Each number is 500 + 25 x the weight over its row's rms, rounded and kept within 0 to 999. Layers, rows and columns count from 0. Numbers have three digits each. The size before them is the row's rms in percent of the matrix's.

# layer 7 attention query, 320x320, rms 0.0724, rows 38-63, columns 0-79
079:476521541500453494511460523512502569501522514506526490482501517507502528541533508484489495476470538473518468558501477490527506494473475465512511494530484479495484492518501533516480505504496492519479524488483467474492486434525476544507526561
080:503509478468502492489525513482489525503515526464477564514513471497539468498500581470527491464472494472519505487517498488499512537501470552527511538501454501487503535512448482469498479501532547485509467512491539468515476479507491479495480464
101:499552516506461499523479519529502506522498568479476482524492503484496525522480508461501441479521500494517496490449509515511504543519505496485544475469527519559504507476468513506502481514478488488523542507501485547541493527510483550478469502
095:488480492513481478489515540485514525501510526475495491525512515490528483494491506486507487502536535502515493524494521520480518515534481518479487521512476531492490472479463492493480483511499482536514544504529531530562547460468489497525498465
092:508533521521492492485514521478483506510509508452473526500498473493539527524548505502508504501504531512499471486488490490488551519493500456508480512488527498495494486474469490502521500498543527494500518478503490501511500468455540522523478447
099:504483497490469497535456476510488480513495463502491508513498491465511471482475515512542524509482478508471443507493496463497512451432476520480574501554487470476535481523469526525475481501491516486509478523481490439459532537513503492478495497
097:506503506497488501485516532475499467506501493468504463491515506454527447510507504483463547503495563455456515512538472483535496524469517474499511498478545498513533477483503478536525516490538491480497485502516507511506505526543547519513537502
096:506460498453520473469520504461486520492496536478481510539475548483501480484491471511444503481513517507513484516510529541507513525523526524461424519504512485498488485525458534467490511492499490534465538514477525552526496440474445505509490492
100:484526512501502498501496495513507481519492468507540503471508480508491464504475480535489520472495528467510464504456492492475506479494488489521493504518546534446483497528479485509488520524537487491480507521480519495481456440512484480526498472
105:507461501488491534509478528485452494545515465524506493513523493523494477476467485504513500502499532501513442487483527488552520492498527493494475542507494501506517512518486520461492497483519486491491495514549487501484457545486488555507498466
100:482504541490438458491555484507470468485517494515508493452480465503471486514479517502529507515523480475501514502485535529485477490549513481521499469551511503513501574458512525538476528485506490481509526503477459558530520486508479464483483476
083:498507519574492512475448492521531462526523531489489469452537468523500516470462506510551510507510504509488546530492543461475511522471491456494487454490484518517493499513504524480514489505492513495490507488556485501484518503503544520524505461
101:495464448515555502449489531530478492503496512464541492508498480486507456474508507469512524485444534487487502519482494505503509445541467514514489516490524451478481530519548490494502513502511465484519463486519528506500545476543496545469491496
106:513456443479508549454493516463500499479515483511495517482456566502445504524499495486478547502482522457553482494479503480501529501475521471500500496510496546520508488519482517488527514472483494503480553511500476536488488445484560489525458521
103:530471499508497517492513481503494513498499489505531488487531507551464527537511470527485536532499501475513453533475482482522470508493526519496456467512519489501489458484521516457497485504500479512489478499446478482496499504541492546490511521
100:478490496492527504505494536467486526522480495443547499514507480466559492495548506511507537473471446486511520486464501517471503493530494541477508475519503488459522488507457495493489492495554491492498494482486513513505471493536505495501449459
095:484544481524467503527460526500538525489470504509521493533518529493525471515478501511475503469461467519484527492555536514472523442508496497445509463399506498522499513529494559519509501479489518463495475503528505471488474501494532501496485525
100:540473552501505501507471438515523512477481506501487503497499490472534550506493440538501509516465457518493458456518495492497511483481484490498505490470470447500517496517538477501500531459468534472468510523502514500498493532530494512494499512
101:497449533488538476465471485485472486497480482472501458524525493481521488490513481477501466485511459537479486509497486525510452520435465504518474502496494471527518512506534482475513485491485478503491522458574528533503450504487482489529463474
102:507505505503480470528498482499467529500477509519512534475534525468496518504479482492453502476459507510511495487526537509501453529518498537479467503548497552468462494525479464510537523535512543488524521518497516466507498502450524458502470448
101:550518467446482478447512492515520524526532525492519479491525477499538447549546506492514473528505501523528492463494517521451456517474497495517506507466535504531501479507461507502500482524540521478457519486513500518535500464496479463522464471
106:526520464498458478470458487470515462506523499511497521526510493494536486514501512471513479535496511441486465494506492502504496512547483500481474513467501524518494490471495522521534489508546484540508497485501482489466484479525485518544492483
102:490562483466480470477498498480532508537483527519491526511522511513512514507467495496497507525491528523463528499489514479512518494474489497473514498470502504507520493488518491500477506548526522451534517528545476515493498508443460517521489487
104:523509477514502513482536460511496503471504518465436475497543495474507484514505494530538487513513473489479573467486480499485490516524486527465525465486518490471511475511508481517508511486513494485500457501467501520483492461489505523476493503
104:536470529471496536523497529480484552498524511473476509500498499528503476450453539501507460485506493443456471468525502528521525507511485516491541496531508551490506528514488494494499499495529520513511499485472518502497522439474481521473503529
097:516494517458521511512510522455493529497514479509448487512497516546510481484443492524526465483471490533453480537478479470499477527492473508510488483520481476483523480527517508509476534515532520485583515513498474490500434530457474494478452539
# layer 7 attention key, 320x320, rms 0.0743, rows 38-63, columns 0-79
089:486470487472502484508516492492494485527538560466461473459526496499517503510455517525506529478535481502531505477509475516521548531511526478515461459525524538520470540555487474470531526518514489489525534527528511462482509513509468428496510484
085:506503460465500503480515532528517482543498481548482522492507516503482461474532470463512509518511538494496442485514522485480518553472483509502470500479527514498526499476545507556489474479517532527516481491496538490521474495473474489502491488
098:498501527488489513521469552497510506463518477515514516526469529508470481539491497493520480423489468496487485479584525501482577487474494483515499515491505515474479541527496525533461505496513513529530534496508459444509495485516527518486514527
110:474541484503497492506505493493513475485484485543491460515489492505520507486486475495515503517499491508468509458500498498491489548479500523532545497512538514573538479477564486516482493512511460490488501470483493527519462511545499530494497499
089:501500478476515535476554517490504519575530500513457522508489493466502454498467505495517454507491504512510467474550496501483577505489486526524443517536511516477515544582537493527527459488437519500496514525467500473471488505489516509536521478
093:502486488469524533507461440548474502451488498508525512517476533487501505509489520477488512500485535491536457492530511492484506478483473514484479537485509509489493475515455491485484524527482503532518501560494511496526518491457540518520452504
100:480538551492545499551484497475494487511505520506476510498536481513509454490509530495487508486467516519508506524472490483484537499479465502526525494537547498508460449517523544495514488484524523520501514505523476487486523499526482463478469537
107:488511504488469540476494506471493484500513512515471462522497522471510470497520508475498494530494499488490490461526495515454517509558504505484499490478502489518558521480528489510513496522523499521551469501517527469539442528498493497513447506
101:501488490487528523483510500501469532483459507508558505494530520501531527489503472487444530469502475516519496517502506458490527485506540483477446486539498455505479508513492485536444523468489483477475498511512511498501522515444526533460506535
103:506521509509492480509501462512481479529544484511542477505503521482496511500562469524477486490509495477472526488540526507493477486524474521521500499543526461518532518505522500525474470519474489508491521527516490498490480498519428521479526464
098:553503467479512537514516527475499519496498511481531502479471501522540506475516495480486458487515498454523496484550490476536498489485492474480497486485448511475486517504491485493490497500529548518491504519501506474527491537480446478497504464
118:542476522454552510528496501482482484467546492482480450526478522532504495497475499485522492498534495511499459474505521500482500488527529502525447495503475495498495531493514508517538477508503513541506522518522548518502486495491490523509505508
105:487515466488461511505533486502499492499487502514523502472524521465470507479536522520451551480477494492503520511513483512481480505509509512488517469479459529470493420521488477475474483506530456483489528512472495497474490494597515506508507507
102:498522544521487487505511511459510448482476554502510471496478526484529467528522513459482508502531454480473541483502521492471481499509481523494469456483481471549523489511561478511511475504502463481524483459516501528529484478513519540480535477
098:478531527476524551477533510495492534498526537462472542471466511492516517478519499482476504469499531494524514483556495493503515510483483487479463478523538499468510521523544501495515557472459516543490473497534513474458478459492549484503550481
099:526469527483521506480513504538514451495504559488523467516528525463483471491532465516467521490469499521520474519481493499485492481495523454503509536501510489483470468492523530488504522472466499532507537517518503543477516472490549489538467472
102:476490532540520488526526470520454475498490519500462476509561457470545452528470474541525494491513507516509509485499518512482536505488522507487527491500501489443498525494538486492516504495484498474491536531499474522512514476542524465515477520
099:509516480496514467529535472483498515495539499491484506500512527484544581498574485477473531526494468466501481525492468555472465519522479450462487527482494487534533503491503449516497527525490506484527486521516544469515485522431433540485491473
097:473491536504481491531487499516495500510490525498559462522505487500447505488509474534479520484501509480515510514488491468487476473506519486535522568491470524500465495499529526506489487503485499536490495447469511529520455499500503522537513551
098:504477462477501453519512487551490505490505521514530461487494520495497451520493464501497491482483467517473508495505526516572466502521506479513465481494485501518484482522505453433453513498522546542488492504482480520473521493492485494506450484
098:501524494521509469497494504482495494504485481523534473502470489491474500529533464428492483475545489529560511468481509492452473533470482498508485521510493530503469521561436477517504474489513480518507521513497494552494522478474524517505513537
104:490495499503466477497520471508538539485514504521497488525511487489511512529519520456495505503472493501501522482467490514440518481509491477493441497453479476497458500509485503463551489458488506502526495509475523503512511490524487476465471470
109:485505480528526522526458471507534494442480544516471525459495462472486501509491520494469494470493521509532488533474538528476428515517474521496492521493512491470479489511458511498454486474534476512488508554472495505463491478479463537536522485
101:497487499469497477466500497532488525515483514456456464498475511494495511534480504481476477466470477513501453490487481502501516488473508519505467501536432489457472514523500485518528532511523494514483532506471540482542459537487539515508491504
099:543446477469479486515510512514511498494517530520507512522481518515516506464492496510460516491488502516519536508491522484521497511471488504483500491523456481501446555502487512498502507500496478517547451483494513432503474496535488480540467474
097:490467500519465515545460475472513507498496476529511463517478547498476483492499529519471476532503486499508523524496492489499487514496495527495488465457501492518495466479485515508503553502509490490502530529493519486499515536503546513499498521
# layer 7 attention value, 320x320, rms 0.0718, rows 0-60, columns 0-79
105:483510496553509477501525494495481524511482489483510515456466527492523475490525505506525464482486493518479503495519525504471517494517503496481489500509478437538503534479490511507504495483472488508496523499556513509540487442520500478501499499
106:508506497519541505529489493514517523491517482472530515468471455514476505486517533502519529536565488523566512481531459475493490525471489488512456561483441531498510496487491506480492500491430509509533537473465500515485460490509498511477510495
107:525521537493498524508496528522487470505534526524520487546556476485542523507496502499480496474578513494491476479442508513526519504523493484495510521515486449507490466491501495495518494503567491484481483448515506467516481545478542440497496490
116:511516508485515521503500504521504522479478475541510516467496506511542505504489539522490496489483426519486547514488500466502447505487456471512528509491487452525491514496473487505502476515530497492484463477479503472456508540505436492501497476
102:469495462459520478463493505479512483482491538491467481507522489477475454480494485488461487523488501535491477505507483494520476506543491517507512506488498490506500520537517461520541493479419479503482472508488501522505531510507462521539455503
115:522533495532549487522481489488467514490435512518534471488537522485499487546497474508522501506452491510423500520438539492513484509493526496496503519542471459520521502486477501459507518510515510486486535547470490495512515503495537536477497531
110:515489494526496499505509496484504503486479543512434522508552495495536534501471472529491485516501545512456531527484521475526487487449459500507492510472510540464506458501475524430489495519537503506507538547494500515492448479520483506486515479
115:516505473510526485499474484533493515477531501483498495506495535483503453461486512489537497517482526519492516499515508468489524496455510542497487476460501525534493508516492511512491513507466497503472522539449505580483504483536451522487516519
109:504503499530530497498501514490499495527495494487506539499481505489513542486467531510456506496532533501463474497476521496499456498442500534480522509550510497496514447496458491481506481499494536494498533492493489503459499474560453488505496401
114:506463507537553473485465494522489516504462533513486470491565509496492486486549494504476485503526477499479469529418497473522499510498493472492525440506502490469517448483461505526491493493471502503534588531522512550498520460492492486502500480
116:497520538473523493537513493495498532475536555476526516501522524486495524472537504519486507503522447471484486500530499500551468493498511498494490495500508507556528467539491505509482498525512485501505480479520485495504518493470479506504495476
116:495510527501505505509466486471520517474492463489489505501503525482453533489516465533478512486531481479473496505521502529487511521477474498494509514487478493548519494550510509479491498505475497530497504529550495517520480466517501501490488549
106:486501483503501556515533515492519517518496479511497515509524497487473482472483529501502492478521474477493462514526493508503507485490474461486487549530437478494534452481483488489490474504525518489514497477440507511465466525508530516541504526
114:498480481485552508489481483510500508489472529545459504476523522477466509511457487531525498459496535522498503546469494495491529494500450514517445464442500480461502527486500474475490508479486490519500488496428532509511479460460458504494509504
106:517475512495476482499504478530492514499490474536463469493479474521522504509511540504508497506503499512513492507437507534521525488503521503506567511409540498481493516475535499511508500522536480501522497483465501517512525468490526511511504504
109:513501515435521478476492517504519511533511472542524465521507495510521554510471544478498520502522513513498498497526475528574487494467509469515476498462489514512490541501536500456491502491528505516470431493427480520515533529534493510526522487
113:527492475517489512516514527493491495495502477527541502484492493519492485491604510512501483495460516506469501523523502493561532477502521492509484527522510540476486468514455499507515494483519507496462538469454495501488522492553489517463501508
117:500519500458520478471538516504497480537505527530492520493489501522511525448522515481494501477489484518481525494503494532521478512483455508507518577452481498494497513506534505532482515500522499519506432510540496529496466519425489470480507464
122:500487500496468494495479491552499536487481551523548492489530475513486523500504502491499529516514502507500516524525492524500456486522544498505496509481514564520511480473474538511521500479447506501481498493469488505492504503489546479486518468
116:494494531500485499531499505508471531518510474517494475515457499487484510498469517499461481492497512508556578509494478520481491507487520523488530542440478446429515533516493508503493485487520514493500564503531509513473491494493481553499504523
107:493537472517550481497515501526488470497524510491516481495536492478474506512474514495493471482470466435523480498456486495522467515464479492503477499478443520499505515489469507508504488496472518532499464498474479482487552514430511481480516493
122:509490497461497518512489498491499515503488553510524496514516494497488494517477486513493531491522484492494445492491480541514476505523505525524487494493464508507494499494519506529517513495453504483502502465491489429519489470489466498503501521
113:507500480461506478549501511481522511540514527523562491497517503485503499536480502506481490522519561488508520502464505493488522496473510469494523483482504509498501464499467519491503508484497518480532510511555510495507481467505482494485522548
115:487487529506529491496539475511526452471454467512509510462477443488508506510487490511541513525471504514491492540517491476501447486492506485501470534506484477524474479513551492485478510509523516492501487487487497493512480463519496498497485484
108:522493500512498531497502497479500504493503536516534492483490480500501473464510508493521527521540522458509524530477490550466515513492507521506485466437485445440517470486528512521514470487529508484497530501457489518509514526500463487521491511
108:510486468493529473496532488477493503483499520519519503499497493470498483495509483550492489456517520509435491516454523518495529494500507487521514425508512475509514526477538550488496463519511509485484461497509494524540440461461534496511482466
111:511499500494489510525514466503505504504462473493509497506506459478492538479503493489474494484483434491493516546486519479514525495488517517483509492557559505465512541494486492498481519507519523484521515484506509475529479495493518488481510461
107:495513472502510491508514528504499500528456551490479516525478509501524511483522489497514534513547468476456459501506502532536531496493497494497463479479515493514511453466512475516488459500585494507510508488473524493528472501540487505471485494
119:501478551528535503508423508512498509482473490513513531467498465505508520523488532495495521520490529505519473479445480503504493516473496505513508558468404526493488494446538499488498521502489513514499477541509501527518501513552504491427521496
111:500513529464489536512504469496513506520526549502488461520479515492488475518550480502489470540499477548484474495481513481480530516511514483506475535539500530520511521490502520536493525502461514478515494520490517498517502498530522495519509505
114:474486520489423502471536520503532525499518545512490515500481494500510535507518499524526487464520511508548524492470524552543556506491480458507544449511458493475481506493521505490492491489541478501519520482488503486527509483515553536490520502
110:492497474499471502514494482495496501529522490468518519492490522507516535502529526490500509536526508483419515512534491429474450502531519537484527487509525556533498505499530516471509500479524500491493481483468496493501508469503524501490492497
116:507479513452508508499510507506500488486489485457504482479474427502482494512501519495494499535510470524436504486529500542505475481521512510496502516558534507492481559490523463485523515524478523493495500525496507497498520515489470503477493492
110:494490530459593522505501507504501509506527454539518498518528471514525502482527526465499513488500500470500525505474494492489463491484486469494494507446440534519487496479518535499516493506514470471506491549515499525480521530545458520508510491
110:492487458540506528526489536500468547478481507452508485523460508506531493498513471522467509519517511516508491506498502486493461500527501488522499494495492480549495554474454520516475517499509502503487489532516465483500498524501479481491474467
116:496508509467531498487510477521497472516485494503480517452485504513485506501562515467508481493481489515578524495494519532492505495521486488495504516471531480467473453513486534433545510498498497493495462499495505488502485548484505542472504512
107:485492472525494556520499472520505496465540512498471491496526508492536497509480500490514541509434480455439468533493526540517476503469509508501511521518513474508529527515516534466528475524480473497511487511536512489513491513546514510526488510
115:513502463521481483493500476505489502465503478489471452535524533476518488499502501508476525529471454482491492496529478546498468512499468473520494491490464492513527495521490515502497507502535495473514442487539522450501498499492464499494511462
108:512523423517506536503524494508502512482468507509513500494474460521538469504531471470519511475511569510457508519501500475525516499496475500503509471498490532440504505507499520541515482512519515486522510529507510445535485480475492505482482516
113:489501509528474549483510483513503480527517538463461508507512480485543514509539514522477508511521474503535512492528509505492576494525537483501508491459560478485502498506536493534486506474469505487506538481431494498510450528465481504502491503
110:503491489484470514511499522500484513496517494458501499492500523494487473494544491508472482518506500475476506515501523514515549520456515501497488498577547480495500537536493489465484498497518491497490473479508515473516508495520548473493523499
114:484510523469544503493508505503497497525495529454537495476484474466475485523468470542511505438498468544418494502495484486496510485539492489494503515520524458469510467506511500496512495475497487491534492511468483509484533510550502509522530554
107:489513480459493496473511510486511496509483540477539534504511501546487500499479470538509484483517510489500521482495481517501488513460546470494494491486568489512511590483523486487474486499516521487495521485559529476521542458468464505487509454
118:487511513449505501494510462508492528525515481492466517495499450510469499501481492510483498519486518481480500498522533495488523504484486507522508497564496540458507485517521505513493517519447521514448525523493523506500479492509510496511494494
115:478494504509538517499516525499535514492500478481498503526550470510480502508499491507523502505477480487497492475504495501520521525510494461475500466518492481498501435519514519450507496497540518487510576513521498520508511537481528473517494473
113:501505512471514515506486510510493492460490479531506517499470478492486504499545514489519540506555483507508514488462502496500465515543532522498496549525517480550519476494471516418495519513497508495487501528500518509511525518527455520496498444
108:491496535522513495465539497474495520498468480491496531524508466463538506496553498460488524515538522523491486493435493464426472497489521497493505508447494461495495553455514490593514482484492495500525451524526506504509483509560468507498501494
116:485502505513523500502489478500477458493515509448473486516543495490484510484514486526492511497513485512485510499490487508494508494468495477499538522473492473504491499502492511518500496486523491508489550460470488517510512526547450487512479559
111:489536503531499490506549509487503517549509480483502502484504460497471489519509496508507482505480475484505562509502495559464535483521483478519524487528545546497497492494497538480495479474492478479534499507550468465515511515505490524487502531
118:511489487518471465501486529493522495509527516477458501503492505484498485498491507530480485501507465496478494507532489504496517485509500507490547468513486510477534494527484508543466484512544496486482507493539510491485549487495458522446511483
113:511492477492512528495515488491502544492485504479504504557464505490504499494470475474493483448506575495540498494483498494501519475519525518492503562542493560494507488489531481507485500492516501505496505537502546480495530492510531488471494485
116:499498511473538505493482538532494484487473464496504505491499466515506514512544548510507523502455481503508516500523495521497556479511475482498491511514465535468486504469498462525501489501549501518475489488526493561481482540477502523519500518
111:499489501522567509498512497489492476537512441489485484503544555500532513490533504475476514507550459506428518481454469454472559503512464498492505477495500498452515501478512512532492497525507500499492482504539487495488530479489458501496465500
109:511497540522481500517516497507497528483493506485454504512485473501416513506454510488491479521482534533517497505499481540483458507523501514488511498455541576495478522474473507534521502500536484519498502474530517510482513473530500506505484487
110:483505503464464496522539485522487492470507491503461483523461524514522518489506486533484479507489467526469517523453500446475480520520534437507488482475493487476489522484479509506502504531504518503506503480514520489492498513485450476489505488
116:492498507455479469500523490491497503498491496455486504530488484513505487490471500500491528497515500489454503505456507540503495501511508468515498576466516463519494493535476514537489482501551491500477505457512497545509510551487467514509484517
110:472533532481519531513510534508501511536515492488430518469516516514562505510515518522520478513457567505532475467530476528528506493549506475513498487476494495493493504512505509576493520517486495509508478497453491500513553466518529521468489536
115:506479512506505486516493479496503500508484484582463459510529486528482525495562504498473497475522532538478459549488502496502569504529501481469530502504527537517500536497468483484522511502507473501486537491518495493512511458511506461483531485
117:485486454559511521495508479476501443471527485503483480502489492489471470505507474518512499510491545518515533517483468475408457512522507537516519530501525437501493487501463490552525498518468471503511430484509483512512470518518497504489505511
112:500499505489530493491497483504498495505472511445486515518502505530492489505435507519475510503500505503490554502514507526539480498449503504521509490541465468439525489508498468481518496488537491492487531475520471534514496510514506442475455477
109:513532494516534535512485511508478501515488480501500498492506501463501491484434499531481480486479503539563507490442479502458576509472493500487506554479504588473477551437518521536524492465574493517475525498484501538498499495521478466491514522
# layer 7 attention output (transposed), 320x320, rms 0.0609, rows 0-59, columns 0-79
107:553490545459501503524530496499511549457519482474513526560459475557516525484533506506528469530458487467495502517487503497474516523488476467565482549533518502507496507497521490507442516514497476526519538503481481528474465503461482500514481486
107:551534495487494533500503504484517452476479550563484540473498472488518499491560521473456547481438539468492465512480547491480460470501463470506530476497512461501502469459499480517490460517506518536499551471553498515476548479511502512534482491
106:451479495468501457495549491492513491510470523482525480540525503515502496528441511537500501487530502509494547528561487497491499597534510524522496432479541506526519511471512473520496450491506483507516503489490532506514503526513497495470514507
111:489473463504511508522502504494465503513501515518506473497593490530469541492495493495488493488535526546478474478512507503526517541485499477501454498483532516526502504480522529504465514495477474530524485498477487506551506493502539497504504479
106:525523556508508512514492520486503457524533468474491516484514518560497514518499513468540523517494518508518518545451482456484516430514534499548511517511453510482464504484519482454506492503505476451533506466492483488482521469507507556469580513
115:502471466483499523556488510459516495491529530488453514505493544433467484490467531500553505509519465470468508524504464503530479451518505504509514452484521484522522483485503504501518517454476484495514467516455492525502544493487501524480502538
108:481520530506499476498506533505539497482556511521506515486485500483467508559490533552544479486503550437498455522484485485536507492481511468544486526512503531482499497510517489558490465486516522536497500498503465533524480520475513511496495544
110:501452480515501532478451478491505550438504494534542510529515541485533512515557487444525487512488469448505485463504527482502479521473495448488521546498467486484513481531467492510490544442510483545530511515514500467518499482497555494488497506
109:520470510505486533443474469494498517463455497513530515483508495508496513538508474483465513485483455542517453517500464502496522490500528490523460494482455519525470462504533505514517469489488508463491482516508513494530518525475488529481483542
108:504457516507475528490512525469500519513505510465518528447429494484521444494464480513516485465507493465533511526518503488494505509509474558508527536497454518556488534516510493523529545540526476528494490478482508509458515487466524523508505529
116:508465481467456441505495486499531508531487474485502500436475474537513456506473493531543490473526466486450529521485462483487497515504467462542526493498543492481519483451515513498472514482505540484523505474494510495525508512542465528465501484
116:478493500463499494483487542511514473542533527479513478523505485531541520524528510439540490481481511491554495443458489531483502509527470520508492482502482492529489519457495506530493538503503480516553482440471472498468506477488524504481470476
101:471527539481482455488505490493480520538482493484506522451499436514527479521479498491502483516501528521480488506500500512473484485498507494522539474498481542522460484500526551490497521450506474532512512452531491546503559479461516481490500504
105:517479480469568473527480522460561491465524448508508488486446505506511471489549533476481519493541495502483463475513478516466483501457489480493500517495492538504507519460510510463504475493515456520539476498491457487468483493523524490496528503
107:458521514512526503456480510504510448456514489475529571472520507509473459485470516495479491466496566464513475505478487460481503511485531481522487474530507508479513508527467496510478497513463518475520525538505500493490466508529492521491506484
108:443526546501536522543491526460542471492495550514475523466469488466494505532475527548516546496496495506472492484488507510531505458481496466484474499509476534501473469509495530466476509486521478490538494514494453475490505495544493498538555479
104:467506493515508520473493473469485451520492511499510473493497505498486478483522491475502537538509506470524467481484497525478495486441488473466497492495513508530494486504509522477470466486509530447466496537489498476460538509480531533499504500
115:490540506495532483497504511507545501493540479504500516482501486510521499546539507504517501495480522465459491504503538498486502505511481465473468454473501555528512506465489508494511463518563520457483548469493438509534508506472520523498499471
121:488502483530500517490478484472563515485502507495481486488476466472545501486489470451485505491491468505476512451484491440520500464501504490520495516476509463516491499496472458510516510496513503484519475515503548480543480482485493518495462489
113:530534469476521501471528497494520486486441508489486491489513496536468529507523487492494523525466525488481489514461541481493489467549472500531478500507555511505502488500520518471520470508532482446479493502473488509473531492507493475516490519
104:475551501513460499522529501481523534505496525511512480478440484480534488503505479536507483467523526603516529461466499502479554404481451496476493526477509541471527509512458500466471519490499507501483537550466457476498502523524505506552553498
113:519515463490551523556541519473515485492485481518491482457533507513496488509527541529529479479551510484485512532514572511510504460504500503468509477502516474467498548512468497544479480469523477526497443513534505527533484480503487491487532488
115:533518489495467507481543480509486533505469460514490438493445530511472515493458473538497531486496509468489503494485498510552500488510484483542523454500514520491521535507527455492464503506526516481519514507499451494530528517499535505470466498
113:494513502561502496508483484478477537526544512503498513502529469532480492462472525502482488494520555474493499507516444485540497508529508476453521485502512512486528498544497499454503473541509523475497480494539478510481484530471496480489513465
107:486516496525523518533503454501538480502509487481493455470492508489470451541535510460500506475539469479514458519518508501489495530475488499521514481506522522496466505448510531496505523479520524472466520506499514466507486496492499513481488493
108:521511500485514531497497505543453494466516493456438521490499502530481475499502471523519464476534478482481476499492481500503444538491495521473436512561494487475516517515461489537489495492467560454477520462492467470526470502513428473462481485
106:502497495491458464493494494508503508514479522503514478482551531516460455513487492538533477502526510490445469505508490514465482505490496505508499479481537513555567486507486502520523517448501504462518496471536524516490487517520503499474490454
104:454491523497457507481496498486533543506459540483508493487489486480504492540491445534461498512488498534516506472496497528471521522485487535511539496517499493528464506520473465525524505472514491459515489529543494485511492501485502503503492513
116:497490483489514563495550497439527496495492549565513511495511492507500511515490544516506545528507526480495510520504548515516552528518481475504481470508472506513500501517460521498505500479525503523507503498486505498507455475494535517499504493
113:478489458480481497520511548527528499499513462476496497445504492503527511486482509487521537503482468471454522486492478509502519507530521496502509460529523495492486491495497518440537495508566498452511514509503443525521515531511483497500526491
112:498476465507514511477505524511459513459524491457479518498521545452502528521487464502475445530506516484495500478484485485551471537452490510479477510496474519497516528526514499525533557528500550525495516532527504506521475529482509467487529452
108:539490549479486500479511519461491497514488518493490517505511544443513475525535528518496525469501485507529519444476466516484563531509488516532476484468513477498495507487497509493508485491491467482508452495532509462461496542527496482465458462
115:512496504561515477530479461511497524523508533514546534508545514492512486493494532488463543512482515481519476484489453466532513525512496519521468462503511535472448490506457499498511435535471509517475514508503534501484496479500489526503501470
111:499514504497486517543480455507536502500500542494490483451474496522484540550482481506467509508493492512548536520505540489527528482468502534492505498485525504503507530519520483483488494516464476523464486536427438530477514504467524511506500465
110:533515555468509515495501450514533465490486472491535489515509500521464434495458493492475493481441517503463513470495487477454510485507458561535522513508476505479506492541476453536522453554488472478555516495513542484489484514493512477533490534
116:500515527561471483486485503441493526501510511505514479519497482491500495461485513494467506539510487501499514465475497513502499451464545492497514498432477530525519527532521514481510543509489459484482515527511486521506546458534503514503522472
111:515549505505489466535449478483479489511480509483485526498492494492505498493497451500470487524507537558508528530473459512455483513501535507451470436539512496509487509525475471473481465481480511452468460509499525465454490498503512521539534512
112:527519521518521494483476498494512457504480470512496506499527500509471479556516500481556492468534495494516507514530514504471502441491519525495512518507537475496514488475455474507506461525473510479510528446517443511449510493533491462505468508
107:511466487492546458521488504484490477518498485474565456556507548476490491481523475482483506489505498521500501487500514484501477536486520478459501533491496525507503514487486519481503488500492559524517512491516516507525520483494534502508481490
107:526472486481517463478528514474515484472490522504484511475511520531462495504448493480504480472505503522514502493462450517505457523495512558537430500536422498525512488521506468503529464514501478530461514503506525487558512477499472503503507488
106:474546509489529484472524452449512497492478505496512486495512550518467515524542480497505506431501484532491513481509460513453475487509546524509512505533461513476570515486480515512439514499505476469470516494445507512444481495482496460463447502
111:546484508488489495485455494460440481470487498500461499515441507513492549492462490530492497519485468480498495492485505513481546513456480533534491506520503493541497493472582468476490510486534500518502462451528490514484509468511486524488509508
103:501536480466528521522518504496498562528515517453498466495496517513551453527488529502495495482509499498494527522540528476470500481512482488498539516515507499496516526512456534506503514486476480488510489463506458498539500496523494469487482504
114:492519529514498488535508487499465510480500539520510517521476485510491524466492480517498512464453498522524512514494518535493488504522542502505486494530518469471493491554480527505506509473513497468498511537460499537532505477456494471492533462
111:476558482501487489505519537501523523491489477505487474527531514536480534488530516462524540534550489530547491492474504485507471492477477524491487547500543492517583509458529488488529513451469540518502486495522518493545528495493472523508531510
103:519533485531457520500513489531478483503515528522452448528540482487510489539511463519513507494506513466484494530517550454484519490478506507480520446499521479502478477481506468545515527482483544485502468516505477487495471440489473513493566448
114:521449521531504548504516490547515511483500511460508465498509496527524486539485525555500475544502484516519505535494525501493509576507536525522512507516494534487478466479531461485497488456515491520494551410483537490472485452492479525510496457
109:517514509495496475526503509506531453506478496548498518487454499558464493482463488518493526494508496550487494489492554506509470509506550505496454502521481502463510485461518466476432522524450484485509484473510523468476504503501520500475511506
106:498469503479483527519509479455461459518517515528490479497471528498477510469461519551515478500482533494495527540460500495502496512542546506479487473502503480519549512523499496470502483538508524559483513494521528506562546506508494500511475493
114:459509498480451498506511440464474491537527454479531463506495516490473485495452487482503509487525517478498520535503512532501514552492503507549509529535504482533536495492545492495472531528486510474561505468476518500496473513508489463495479511
106:538493517488456489509503475510476549514471485448473504479511507440479515496486508507476533518457502545487493497489479505504510523486495494557468471490450499506463507555488461509522503502476542525538525486492481470498525485462545535532488499
113:518512517517500480517519492554562474471488509496489532458510515497501502469522505501497516542515522463517466477491523500478469510491541489501491533453497497514530469504480538475473545525476522453468490550496487464453504515468521490504526498
109:510495454460445518514484488511522502475518481524512439499480503499503466519506487475525492442530457474520497518483520532485513506499475522488479487491488507476470484453489513506523537528486468499520521499450499506451492499530509491505498500
100:504507460509522495437506530475521510496486508488491517484491476512488524494508542475525533488504512476501474484500498464523509464457519497513462526505490485497460509502496462509472491494478523587468498532442511464462475480529502505524545531
102:543471484530552486451489539459468537483471490489539477501481498485471438483431484475486500492461529489512509486494489504489506567526489525521518563527508501493530548497493481487549492490494497507510501534457526519525472457480481484499496498
114:514519495530507490488534517522474490504474520528479555465530467524502540471481485544486467486523471527508508509470512480477514525497497489480478482554500521491491507493512470542445500505495539485512495504483490470483536459479489468510461490
102:529483495483504490559526527465475507502520514513530500549521481507544517476473499512515481440480524448507522482528484520516489504517484461496501480482490503476495512528502507465486521529549503537503515545543496509544500503494468534487482488
110:499541455468499514563505487460505527458477530480504511498492505498538476503517533565498516501524482471475489518515503499508468480508527455475501509514532478447523488555503494487470493507492494464507482509521500504511482508459487520530495471
117:549474481500511509482508475486456513480550495498511492483475533534516480495539513508487498529516496521472500492470510470546518513480509530486487477512500511493485489475486492507475512505486506430479572511491527512493482499466515470485501488
110:520494459508507505490501470510500483539516447496510469504504524467459536525530449442568522464502440466474452458480542480509558507539498504514492535505493505506465505496491507527438538471498533443487520456524573494499467473510509532508493490